Each number is 128 + 24 x the weight over the matrix's rms, rounded and kept within 0 to 255. Layers, rows and columns count from 0. Numbers have three digits each.

# down: layer 11 MLP down (transposed), 1024x256, rms 0.061, rows 397-421, columns 128-255
# up: layer 11 MLP up, 1024x256, rms 0.061, rows 398-421, columns 128-255
down397:086162134149061112157176144153105139119154132153169118148117114140168105113139123145107093096136093126090175136144089123092140147091137123120147116153154122121141094120128157133148157121106118102131133125174154088151104093157117155081128102134163129121125124130131129142089115163100094149112127142127091114117108116121127125134135114101111072076090127084153137149150137103123132112124
up398:157094173141122127128150136107143187097127144168148118124141121121094130164173125116125093110133116091156081128143112110103131153128143116160096110115152105104112083096144157074119142123120116160105153136195074088152127154132096151164114156157124079088141101177091115147119099130098155154158104157089088145134109100179122131143142110105144162111097102147120099112138088098094155071087
down398:161145096155121102130140126136115123139087091090098132123148117128152102127143111136123157119119134125096124098185046166131151103038125153161178123103125148151104114108128090122113126125089132124091127161151128139148094149122155110142146113098117137130095135113136162165149140161139122109091139109132142108077123159136166122100120159116136138119102137123173133123129159151123107149181
up399:145131123079104131147074104081118085143120171133134146098129126115120151113124092114129086131146137106125143109128125104133178124127178151133090117075145139143148124120084106143107105113134123129141140137152124125130125159127125137125160112159085111149140121138098153129124164143066111091154063103126136096128126073168125130104112095104135099150121104093147102109146148129104103118151
down399:133120132162092115122194172147171144123118124131108128165147121138113120103123148149108152153114141127160197127092101141134138117126150118137100148160140137105101134118175129113107127148132120151117152124080143126131125100159144133111136120137137175109120142088134120158174128101135176151111107155084135149143147132148185119092110122089149148085183153125152143144098137122164136151148
up400:131105112128126142118117119101131121135123180124119124145152132180110150113144118106123075136106150138112133132124116122139128115138093132085114155066148166095150094127125153154149113158135092098105127161132102110137143135154143144147186103149177137135106165127147148160117117135126109127135092111148070140119152130128149087110102133131129111121159144140176146110128121139095114105145
down400:150133127125137119128132133152140122190167103140084113127118095114157180105139125142150131124169111146159151156159111141130129135116144180148106113188135067159122121126102149112106163111149141157122114128149130157146148123131097116093120148122125144133143123145135129135127158150151141126117144135096158154119089099138116115157122158092142143158110139143133143127121111181136155166140
up401:154123145090114134156117134159113124131153077137124122094143115151141149107127121162065148094118127106114177113137159108136124149116108137085105146137142137112148162143150151137134109157145153152119098103133096145118142124122108086192161134145141167133098130127159105133140172147102132115146120136050140113096100135158157109135109130072093127150133124172139137096097139148117146117107
down401:111153120085100137131134118121122156133085155127138118152064154085136132099126116120132095134121061118149136123120115124137169130125116105107151116093122148126149137103095140102109118134159088114129115137085136152118105146150173143090098131127141088126144173143145121136113134130183104115094151101116134106125155162084146141118154126147108109141175101115138130116182125118111170144126
up402:112120138129107119114138149126154144141111103071109098115157134102128101127122134103126130148140123144136124142119165135131129134133096140106111145143117168127113109107143155111112084098125098146095159142108146143120112099104119118117163107117092114139158152155149106149142148122112102128110074102151132140139095146114137131110103144100155112134121104134126148133113116115146104121158
down402:144121159110136121135118136138127089137150160131147159138085139160116121127131116133152144119137115114151133167144113154107155137099158151193157148189129114153128130142150125130145148160132137103168130138139076114149135136127125122140094111158141104108128113133118111138140123141121127109106169142122090107107134123139148112148194106097130130119123122091140121119150118100122142136097
up403:159144145143109147128122139158114137110091112157116104124162137122146121097120171090145149138166142101130099087124100121148124131127155148104129159163106163111116158109104174083126135138143130098139135113135095130127161113167131142100155146130137106122167101123147115112100123141131148107099132134107145148125120091103140073167142155120137108120123143143126150110162148087168139158123
down403:142077132168154096143141131103132152139163170100131122111109136174123123134125122146145116154097161148098096148132184149129109115109067092146147132099144126127123130124140109163137086140090136110114119138098168123106154118116141145161082139114156161108093130126115128190163090126114141104141113107152118112119142127144113146096107140124132096116126142154156122159129150150117129092107
up404:132119099160117129125161152132157159104113172148135150144090069141172130133171094127109115173092167153148118134108099141113124183123121114116131164127154131124115110130134186161089070135117134107159109108143161092122135132108111098161134119162119121128148137136154156151106094104118123142143122149124112134145108175088177182088109142084132135144117097116126111154139125108143114139140
down404:126112108104121078139087109125115098134130101132087096084135158159083092140100191142143124117134131097126150108130135096140133125107109138134108101119120128132098136106128131125131161116126165144124132123126136128109098127162125160130134152098179131102100101142101133091134157115163146122102125132118124132087140101129148093156146123118119146059104124136119137102115162145129150096111
up405:153149124109110153093115173107089080132113135110113111098136130099136156146150096157124116118148149152138120112144123128123116128125109147135119107181156125133140169123118143080115136149133107117118112138135142132106156127181121167173145124142127088118184110125069159171114179145095136135134111093107109162152129074129141141121133091145121103159065123115205131164121128106127142086125
down405:115149139144138095098110132135153168133127123134141114144135116161132134110119189141103130115133202102119122122090093103126164107142167134117136162101132126137108114111124124175106106171169140116135100116099114137156098123094095090124090158130131119138107107125147099141134078100166112088159123098147146099154116121145135109098135115097156149124171125111074149123172116094146121169134
up406:150170100128143107122142153121147133156061138118091115108146080109135145137162145130138127148096141123098153146084122135139167166095131131152112134128166149115080114152122145136173066092101124147112073113123133124118183113102153116162198106102132113099105119152153161180123119084113085128138097131171082128160134108148143111141150142097134075108153107126105105131123133138099129120117
down406:139155133148160121136151128174145116121126098097144163155088135099103138117126108163114147085149111089091116084129102127128118103157125097075110122136171171125118100137132125119116144107161127147123118115123141145086161160153145115098115183147128134162168121117111128102100146137130165081132149094107138148103122160137147132128089149117173147151134143094075124101151129131102125096138
up407:112097164119127119105140150103162105117119130112148113113126166159139093157193172114101133128159094118120117142090144115150084141121142148097125162108182133143137141094144146126148139130142129117118132121090156141151188150179137106182138097172092116140130134158118121156179095101111154069102068112126145157114133056153150107135150113074120142107090152096131163165139099137118159111119
down407:162201140100125109138089135108132185093098143154097139136146132118129150158126122185145152115112123112137147128110172140144125131153090151092121142097141140175126150100096166153084161135150089117130140113122099103105120135149163080105103108115115148117088130177123092081172127138123106122169130108115091112152169140122110098107146077133128144165099130144143113159085135159120085106114
up408:142096109083104123113127131156110173090145125176176126126141117076169148084149126156107140145098146129127139156105107089139126135138151086156118169145136130093096124127121136116108160165152149128126144161107157126121145136133151168192142082144142103143124118134115154163165122140116130138094090114131111144132142134126120127124112087099097119126183165152104124089160125140110124077106
down408:126179100105101057124169099117118096091083105045093134159101107163153082148074129137139144128152112148145120138132112132122102145112112121122134082137154119079139166185121131134150129106095137128136117098165130115174137121087119073095126162161174090142103170159134102123104135120152075135142160153141146134169119128118117135135122137127191171126180088126106129154107123108137156151140
up409:103072141149099158145148151094116155101095126127128120120158083145110106110132132099139108135129170128161185134166113136132114093110109176161200128132124128126136167123141148129137093155154140135109136137162106106116104115103107110100098162143115155134149186141111117116175115088102120118180140116141150113108119149133156148172108084131131107134099127180135129070170104103123098085119
down409:111085121141185105123098132151139085135138114108132135105100186125118127135164131146158150114131125124123083118154128116132109095130104121089057127137117125128127139091118075122133147090122143092121130157131131114136131116105130160112139120111138120128140127108144151129114098133082138154107105129110133108127127150090134153108146128111061118124138148119150141142070138090107165129156
up410:167167162109123144118107121168136112159121109120132101149114168159163136110139108141082081092069130142128140141120155127126133120130125173132140167135131126143112156142096117129142097202159131118123154142127149122107145133106151129177186128136099144095164133118139075139123147109093106064119126136108157116143101127110143130154049162117121153114129127116102142140121148112170161126093
down410:109151110139158138119132094107185195148125110154120133128100095133124133185130178108134158143102144119111126111121089132113184142117112149125113126176100090117155120135176149142125130086100188174128083110117139121131054100109132108073112139103094142116090129130132169129096088137137138155139179165153160129076174150146158171138123125131127125119155132114101101145156118123127115156104
up411:142141119129116110113127136154149120095134122163154132131152134140152132131136142162147117108162100145129115106175114106111096109117095136092107137140150137126140099102140116138132131151148117145102125142171114128115132147155120159136138149118191146120144117113130106153108172142118134118101108128092109126129124122146138123149072119118105107109127133098137175124111145122135128084124
down411:100156172089102125152144144139140114150127115128119135144090146126141125110129137107153129145079173118131133139135133137138150130123199129135160115123085097107115153184126131117126144114092157121148127102112163103154109088128142099146124105110113117128102135135146171083125126130135131137153133106129146126102152145132169149143168132147142113127124107126113103110151128117131129141099
up412:138146145121134123121124105123133148112179126175146101162157106085145106102129128098131142116119137156109087128141136119113068145131130112104141113118088155153139105135147115112100125121132130133102173165127122107106131167132116129098138120100099145118134117133150083141162117074108101136121118128117123117137127157136135159109145155103143124157110163162155160085140128097139094094120
down412:161085108117087078113100089144125115124083144124136134119110157189123115154141124162158141139127115151125169121071102137124146108105093141139087141117138120079122164116066139136118140130129126089150107115101131149133082101121115131122161139143130127147152086114065119140131135165119147172150131144120130138123117120127151160143092132083118147097130130113116141123120155168100130121134
up413:143158177108121136121119169116134179096178087133156096134143152124132164138141123096126123129113164110129147118141154130141165123135150101118144130139113170111128140124142145119119171150109149140125126090136149127107118068178109137131096146171123139153145115134092127164115151127134107145153115111119140091134119102126150135110122104121132120167112153178116139143109111117150155128143
down413:136132138122184140108099136116152120170082165132093145181133118128110093145080135137128139133119112116112121145142145139157113142098124115147158155237136110121154098135127107104120110134091151153175101139143112144142129150166158097144113130167135152134115119098138135144162140151097133137135130114158128138141141132123143144097132123140147113147115100101125109104077105121134086133120
up414:119079159131124151155149117121115148124156121154150201127110158094167091106148109116121110117086144099119173095097113109099169107126115134102107174109135130165138173088135131108154115145110131136124149128118125139094155104120153099148105143119109081134113162129117113135112117096078145078105112138111145152108158176158156123107143147106127078133161213175122153087188126099129128113086
down414:110094151138148140091116109143133075116101135152137110119115160149140148111156114115175069117164132169154104131149114091166078099170166136114142144108153160112143149120133155113085128114159169121126135077135113077146129167127122118148101097140134177145137119086075112120150089121185112149117097128119084133132113107109116165181125128149104121103124137114145145103097112115102094145193
up415:074156171120124158182166101150176176150133148126144147098119109114159166159147112123106141140106130135145138124121133137174132117135152118107106135080116114129176170145108161147102161158137125117150108147126155136124141147107110110126120124193138143100124134149135102128164123132115127123114063098103127143144149147110125153124129158126183085176120152079102179102184160121145120143131
down415:160130108114142143111148133143103124070122128102156132116145114156088109125105148127149087121159084122083154152125126130143158137142131149162107153163154122100152109113148140131112125090123136134117106163101170176139134145099161138133114135094117061158105164110154131120130149121148096127125159112124106141097135149146168137112103108101126170090182169147188086163105137140112172087116
up416:099116145119164150167134107122138148104130134159134143129134139130151138119133142154153134110112148151186148116134179096157096099124123152116167153163156134108140139088140125130104156148094201138125080085141070130147104130116146065118073148157141116142139140149149125133122138106135131093166120135127121146104112137110128104102108169121191099183155110149134117115185132097144106162128
down416:128107109148114140139127085140111128153123176095113129108192120115139098118157138111086150085132179114112100113138144096148128169155130119137136116154136121112080120109100083100166154127134106133101176156106156148145111157118155167130102079116115145109199122069104145174127135110124181132129119121121143148154137151126106134157128126111122106073176169146123135177137110155106142144139
up417:110168135070126176172145124102153100152094180161117095134135176111141153100119126087138145154141096146134123146124117122129119128131116114087141144114144136164103080129142156123144137129135103131117123102129178107116129120120122114135120137097105094124124062122133145117158151108159147086146100170114101132079129151129134111065097088140179068126168127139096144093094063107122143132090
down417:119149156142142078156095152132134124114100114107137114160109104147117099172104140155126093087112152094103057121108118131115086145160130158166133135136073112102139139117067092155118116123140138127145111157118082101127103129141128122128131142110143154092128155122106122155129139064179137117077108108176164078104157139123167097154145171115099144149091099120107132108162152130143117130157
up418:112104125111144137124107115083125109082085146144129129113143114119161108095119145116134106156112093178130134111095125144166128139126160144124140140152094139126150118063157148091138169108158137117104164132089119121117096114124132145152096129129113089094129122107124101133121124114156090151119113130139106131111107114134136131120134134136140139171138132124154163147133080096114159169098
down418:114112146103105175145119138132121116111141115144101115164104109192165113172155196085135152113138170113155173086091141129108120147132147137141140108146117124094172126165131117129122105137148095129149098123138135129119102150158101151120112089067159160081150116110174118099137113178132158109144121149094089117100138113175093108122158114135127101093092128157147133151096132129157086114108
up419:182100083133104120127118136073116079102142177128119137126146147130126101107126076082113106137171102161166158115122138141144141129114122134136100142112132144120113157123100131075118113130139162133118088139127113141146149068118136147123109121147138096136143090115108097149093149112109114116123165137125112132116105096111134143091153136138173128141123132148105110140116145116146150094130
down419:122100116111136145118129169143120125117157135135113147144146172113132112130114107115141166107060169145136133110123130137121099110155110078134102100198111135166146104114163148153102132126140089127187154094093143168160152156104103131126137161099119125167125122150158141103136132165149136107172139164124125079093114146166092138149132144131111129104124165129142156135137145124094072144127
up420:118144117104131135145150141147166115126099140129106134126141096140150123127124149123129128136110103160114124134128133093132155119133136158108081140105145146109168088156155131090147161125132135182136126114106094107111106133125146126085110145148155108137131098163137118162161146150110149121115138139110120124080111150122153103114118130147097135114158127127151122152123143129149139087135
down420:160169122149138115129134129142103158097114119127142140176107126126114113115117133125107144130115147159117149088127147110106100129151167127114100115077135077130113187160096115153132114122136102126137115145100117113086123108144145126103133167099112130122117123136137116135131104125139161149113123144157142119138123140109137093144126141140133150161083122103091139152128236106083138130137
up421:144146203102125135147159100094118150128101116126133106135114169127134112126144103090103155151113159120164095113105112113143101157140143159127162146163162165096112093060102188104137156117119114073124112151134128114137166112085118126138157103146196110124120091139096167166114098096078120158141113130130105113154144070090166124125123120104174101105136140152137193139123130154161106126092
down421:107167169139129130130178118168142114127145164116082150105119136090120153131101152113141111114095169081133108125151134071086127121105099107103095075098116095118100139153160105105101099143137130117139140083151124137086104153136110096125096120100051144120103111113131095145111122101082166104119150115102150131116142133171126152132125127126140164119138149116133129140141091104154145102119